Each number is 500 + 25 x the weight over the matrix's rms, rounded and kept within 0 to 999. Layers, rows and columns count from 0. Numbers have three digits each.

# up: layer 7 MLP up, 448x192, rms 0.0983, rows 143-164, columns 0-95
# down: layer 7 MLP down (transposed), 448x192, rms 0.183, rows 143-163, columns 0-95
# gate: layer 7 MLP gate, 448x192, rms 0.0921, rows 144-164, columns 0-95
up143:478508538507526515448494491497501507479486460530502520469497539516485501473495489476524514515412536490480502463523479507509524504523531479505498478511541497477502508493492479485468516497477504479528551504527485524477459511523529502520496484465540517457477522480482538488511481498505524499
down143:462465533519560478474511465526488490504506506504511501492549513513496508510522494483463489490517494506490476459486501463551518529463540494473500492511493471528471508506502499518517480514489497472495525556515511533487452568507504474508485514479514465499497512504485503523556545489471499528
gate144:433497524495511457504494509519491515523537502495481497455479459516498531469495451493442479476504553448481512511517492424497475532488473493480506497478500465510504484495498507512484489509519452523484522473527511490526493484514519527509476553472522507511453504537538504498502516477452539524
up144:460474499483514438501482506497483517518499511488507507469488450476521463489519513500552509531497454482508471509495515487482493508511508445511506524521490523536493522485469504543486520498459447503503465472475479468533488503505500467523465503530555455518541496453467480504523511500490480551
down144:486511502483419506486473517502532484469509485516518486499485525527489453445490465477479494437446503487488511465531503500462477462555495502455491476448526478508486476504460496544478517475504531441518472499525497521490463485532505461470479484523459477513485515487497503502481536490504470460
gate145:456536516470452517498532501529511486527540455506474533524488492531519490483483525543506508506491486482535533505475495507463556480466479463467497521473472490516498503437529517518475499487489469454516489497500468499532483540551491518505523513496492489535491548482521530512509540502469497463
up145:497515491491446545511452508549481517479495468483485472502496501496449526456505470518534488500468519498515456532475511512529458509522461518475488470510496482489493480538510472518491529497482549462497509515497509502443456487521471498485488485520436494516505492571522511504492511487515507509
down145:506461502515469490493492522505559512540462472503522426529507520519491468476481506489532531488494444498503473495510523560517520498482506548482499460504489544545494499510506493498454470482492502521470456505519488461514467509495499483517473484517472539492456479438499490519447491516481532496
gate146:503501511500490473485508491484524488512476483478505479463507488519516499498513505531482539501479511525458528516512518473485436527493522465490479496506518489513505489486449507477464506525509488479469492514475485495524469532532531518527519482548462468521484502513482533513521536505482506546
up146:529516499495479447513528495534486518531491526527499528472489489524483469437484492505494473461455461448495516506501475495498506507483488508504450490512477555533463487500502499505523491476536499520473499501514475473472493523530485464495517513464490412512474506488520496508494506534516523523
down146:501533491502499562505566490498522479507494499507471519475530475480503529485529502476477459510561477461524498503502480525487486490509538514504465478512486525478528520486504525461491525504529505522511532490520493513489502505483470466519496531512508520527474481477473479521530482505493493488
gate147:484516491539528447526491524500490493560514487501483491517502534498505472530510495481463516517547460469510481508516525499494498497503498498490499462446512503500481513504438486490494526508477521483477481518496512477501482491509475542499515540493508496480473502512500476502486545496509533477
up147:499464514508467533473505494509513442485518523468513506502491507459489481524479499482456495495499466512455497486518521501461506459539481485464546481526500499497481505508537527525538496483519524503541451496480500496505483489547532560485512489489472471544535510495496487489514488526512507466
down147:487489491508507458513491521493513501510535468533508476520481505507517495489510476526484542529523513500527517499482492481508501514482539497499486515440511533530550464523478484503464493511493496496483499513503496491479542514485495479527531523495532495474492502510519536513465516500473506502
gate148:512472507507506494513490488480510484481518479453526472484458531486511513465483484542487462527525503467427433481540505465537492501496492456502517497455550472517478461481487526515520498504482479534443469490501502482489443493540523522512499556494504487489502481526498495526530441484500470515
up148:490512546451495479458552466459502523490489516519508472563505544496492470471505509472494496525509533495504488528509485492527503471490489539521500482506481503483484520520475455476505504473518485496497523521520490494512501485504516463498506494458520520488540534491518508483501485505472483496
down148:469513525545512519487512538468539477439495486506538474555459490484518453508515432490528513490545498523491439524493509504478542491526542526515468487501502506481463529487492509484511498493486528524492485478448526484493513513509512501535466499498544495499520468515498471503497492504508457494
gate149:507483508490482509503522510526465485462465537527483503510501530484477477488496465525463519532493513521527520493503504511445483530509507506463501503487526494552519495488503501480481476481470511531495481520465522503483451504506552513442488469466512521472506520501458460498478513444517479506
up149:530496474537509501478491514492440493543508471517495482476489496505484512504464503519526488477519481525549460507484539515541494491466547460473499546539494515578515484487494529494512511490483480540458499485522516474487505508491552511494458501509471481494488530487497485492506518518472502521
down149:503492508516522487497502520493497494473472496517535529481514513520453501457504516528500504479465514483554511498511511532491502491430452509471501481522518556510509459511481485464495512484501502520498473494516512515506523492510518518475521488495494504467501549499490496489520475504523459508
gate150:505485463512522501481531510553503441523518517514514493492506526467489535474512441465488469492532500523524544439528521511474536482477515500477480520504524500519504508477487482491502529466516489511512503525538453492521462506502533458525513438518488510514496510529522484501454510469492521509
up150:503487487481494524515489481517484508516503525452508524497516493481515465525476490505469465518504474477529501482490504485472512498507521497544517475469492482442511496538464483478492479512492470488522491493508472459513508498511543471510487502476495475478508514518476481481512547507448484473
down150:465483476498508488502488500480490505466533516482511450474542488490523500489491517505493479541491499505511495510526512498498461526490527509471489531477503464474493453518530523508516456499497485475490512459499490485460500543453519529494488504489501521494486468499484525461477491522499498508
gate151:467498510547508469510523523540500513512524493506565492471499502497482497463504520529526544478546468496534518477510507513513459535458448535514484537510494494460528532495532504527489517568555503495467538484524531501535503482493540511493551491513525498480450441478502545511490506511471481496
up151:508532471488498533491511499469495542560438503495508538490517519485484484462507517506483521465484486523467495458478543557568541500483523533505478469457508495484465473468484515528478506486478454449504533515510439483466502516532515541492499500495456517518493520540474474483493454524504513447
down151:529541487465479448507512475514528505535460477499505529470508514506449496482492494480485496484509429517495522489469508519460462535479503506541526485502510468539490499500483448559483524434524501455481478413514496508504549493492499512516486483502491507511460514475517482543510482507509510489
gate152:517471482475490532518513513505511498500526468475457515472494522473461465514480509512488499472488569477478509504527486475517526499488523513505490501478467468558526482463510543485543483518494519502518511547491467489558491495532547512534471460515543483523516521538491516494563532531505529512
up152:514495478501494480517491511502542449492550510508484522485515506515482464527516474486504493513482525493483503522503478460468499541516520450502494505508489471499537525465515502490525474510525489527497524487518483482478508451512502474494496484535526499467524493518531504508542524548494489466
down152:497478531501502544481541534532553494454497524518465520538496517503546552457493497508464473468492546528484465516539513435555499495500509505502514512524470464491479500516503539506534504485490518436501518530486408484529525519540523518554468460494533489465561532541472539522554563490466507520
gate153:495503522528511486509439504508477501467509527518405528456486525499474498505469497484532505489503471534468491528488500512534498463473470513492531522487502488530464483499529467471494495491526519520481484489506480482495461474548514509469515515539490486540466518468497562544480477498477476557
up153:507502468443555478487507479501503536479459558526467462517498469482485489469540511497515473510509489494521486474468506498528479520497499487440503484519500419491519497503479494450480520521495522499497527513512474517491466438485530494527519522499468527478498491506498482525490529511497477515
down153:497509504494453546483498463502548489508460544463498474493523509510524511461543496517492448492502486500554502494492510517516493514532508481499556498488508467535468527533529509491540525515508470438496510508547503479494520526486517517528512487480506512498516529533516479534480508518493486465
gate154:501511476478522486491494486498480496493589508502466508520472464491511477536489454520490493505493501490494475502474480502477518506458492543530524481465550499504486478514490488516458466486484513500551489499529514489521519507490461478473504503483496524520517514553464515473548499501508479453
up154:499491498503504478559457551469487550531516504512496510511482463524457479505494522483497493509523488503470495485507505516500469507533490525484444476522521492532492543514465507535523467506479499492538508490497523475484458502490467505503509500518532540505532529547514487453522501470507478524
down154:503532505472488557466493512505525522464514484501469512486464501500495497530476475507522492532458537477500491455499516505519523495471447523502485480539491500491480481498516519497478468508529536453529514509521472551481532501501486513499479509459480488478505517493504529484505504499492504462
gate155:478495552548547457512472502505520469473505491479509469508477550506552506534527509492462530495477525527509493511463527522476521505525506474487533518554503486540511464525525507521475494518475511448510502509496495495501474460492499500491516466506573510512537496550535488490505509502493470538
up155:539488477486478521462480478475510524539527482491493535506496493556494479532554507462460466500470508511465536480541558520504471460522466494540486465529551479542479480505490510481500476500519520493491514535552502512490513523522514488502519531514501505444502488509530493508539517517480526526
down155:475429553450506535518476511496521528539476490501484528482504478526540525475493511533465490481473569521474530503473502523492529517511495449539512522490509481508506539511509512496494467506478508484553462506469529485507532513500485552494488525518494509463498524461483508491497460489497486508
gate156:484473493517532494526502484469518450493498519462519523499486528494520494520505453517542483473492511492493487540525439510497531541478463501518493552495450456479497472468466521440541453499549532545505485483483486495484512480536497469511557512500525522497503540530518522540533523483532455480
up156:513502519519485536537478471465507505521493486542475510564506507480493531509542562494471513493496545490498510525543498469500497495522457482503537455473516478550525527505521531467480510518503514461487525500502509512507507503489472497518470456515519526478511492516480553477521524526521531496
down156:482485532529471546492508501503495506489505457489522485487497502503448498484465464435457528518486490503481494499556503495476537478515490470513509464428468492545490516514518516512478474480544486493482527505525485533513501536499504563506500512590544514501464548505522508473526510526508543536
gate157:519513552509513518511516513495499492451476455456460455496478535517498505473491453504520470527496501500534507513531522502507496507557539569501488490508543553519520486499543526524476509476476512522496486492460480508484488502537496507458517480517515513558504504539531475463531510503502530511
up157:497484490532506469507469485500496501464486480541509548483495502483479496503524485459514478518511508484486498509490498515505507488543507469499500488530556515539452474516495498501485464481521498485477481448502545474466507516492543493486503513464507513537504525456478501509536468498531487527
down157:455534506505533541483476456538482455503477514504438479479508482534503493500530504493486456482490515490508562499520499501521521529449490503527510469506517519478467464537492502479476470513535484505502451461496559502487495491524522511466478539515476509470542556442501512514522469530515467502
gate158:513477514481537500511491460513485483536498497482493482514514525521481532520493502491475487525477559514497531486496509509483502500498474508493517526487488495474507534466465477557484496487514518536503505497498518510499511489540502570462548528529534544546493505513503474494472491506478530479
up158:526481510500514472540485497512517441497490503479525515466516493523525513488489519464478520528503514471476481481486488502504512515480458531517500552506441501499493523497572506539448524498524501517519505520491480470495511445504514445520470480451504538523509501530564462480496478501526508509
down158:524522496493508454460481449493445498516506547478542522484502530514494500549487525488492520527518504501496496491496482481486465501496472488502543503516504498507453468493469498506488475463482524499489541507500503478515493509505474485505501463515504503501528533507507508507521544463511538499
gate159:494502492486489451513493508528501540503487489461437500522486498505528467494516454496476515529543527473510496474524480470506462484499497486547488464481523469497520495512501504484494490502481485503532494509476482520490458511468499537473499515503496490518482529521520525464478515476495532502
up159:479520534540490443475497527525485515502451500508493511506543508480534509469522488491506509524492511455516486478542515486523523529523537510525498491515540513503516483520494513513482486481464503499483521479498506500481494499478474498448456527484521531497506511477482516520509486478509492499
down159:463524493492493498479501519522507529515494468486452516512506506490522514503511514506566503452538467515525499487484498513538507491472493497489474434513506505467496503529491463492498506501492495481515514490495527532493522503509518477476510537498492483434523477513510477537524486504548477469
gate160:471454500534509533533485547496493458485514457495519516488503511502492539504461534482520502524492504502462492471557568495500539498495560490529508536518462475499496520507520482508486494487497541522523511497444460523521538428480459464495524493463487497520521484546467474490492532514513564517
up160:474513528502503488471463543501532501513515535504506505474481517523508554504497492480510471486484498542446500452466483526457496502492461478511496558513485497493489500510477486501514542453507477532491468514546495447547499508455505453513501549518479496492539509524494508498467528518506541542
down160:493504467468457500487485497461501488518465497492517470510516498484542455497504469529505504510463493479522498506522512481427446485493515545526534523491484477526485523477495544536500523469519474487470492498507504502484550523464489488471472490493526501519503528531482491471523458471505528483
gate161:506468534496529529494507522451525511537456498488509468472454554481516473514488492517465482501506491508523481506465489481515496447499487486464459494495499515513503493510530494482574435499497490480441479488470529548499467511509555505475472476490527460478507517439483497491459491513499486490
up161:490516442497487479515461523526474494493538503457510522482440498531489533543507485553542480462479510484529471497492458505504520482526536478527512505489507491511515468506480520483497492465478453487462483503479457459466487467495527503497439508482515476480493525483504446482498508507491489507
down161:535523494504502475499519499519519503466512490517515544456497498476511523447491518514559499475462516414491510499518518502473510487499492523474450508542505514521467515486503490476499470521464526491485456467476479523481536487511550540493505507499481520497537495504442481511498538519521523475
gate162:509514488526559510480562546524464506493479540492517500508504485466468493500497495514511502543519461544528523510531479519524463488486515472522534456522503514521551513514491473502519489485519539498501459509530489489486501496517487480491493504486486535447529478494456499491472529500504521503
up162:518518521472519517501500514514505564539515533538544488489525544515481560461509524495504501549508477473503486473508483517474512503532501481455515530486482517527475455510512495495471514497540500509513453500492526521503503498468522468499495500518490558547519492528499468483537524489488430499
down162:487520487497515474478479490538492504477502530499528470515496473519477538537496501501484491557520475452529500513513490520504500520463508492527474490524486484495491490516504518494472484489473471483499458529527512496478527525528501487467509533538505499482476467487509486523489504493488496526
gate163:521522511538493468531448580542574470517495486515516504495481492530529511472460451422518482481520517498548487472541492478505534509489496520497506562472511500494485504502542506494524488506522530483479540536481469491451539525472499520435558452504478495488528513525478484497484474485492487521
up163:544446514424495497539521510468466555507476438490536445496528459517526469561458527531514454493480518457502498444499515479501441474494518500545500519514505522444549501491496461523496465475520452533487496490479526515497505538487490510529536521515498451506507506514502500486526492510517527521
down163:489477444499542487538473461478529519489484461467513498483497516519485487496521543507485470484549480494498477567493521453438546484477483500543501484485494483536533495487476531482506533484509507496492478493468508542553516533508507531571528537491473526500516517510501538509483525471481448471
gate164:519484495530539468528494514524502466514553503502528485528505512513522535490511545497519499489484469508493522499479514467493521520500537477561509493493481467500516462486476522499521441538512490499507470506465500503530457521509491537432528468465468497494491543483517521546470516521478507501
up164:488502512497517509525505464506486487486485468512484504478512526535503467523514477483480465545499486501487472482505537481439551506501493474534494484475443496491507455490535492508468476458539535509488489485517534505470511511472499487516555513496517443519463506518495501542508531474463449529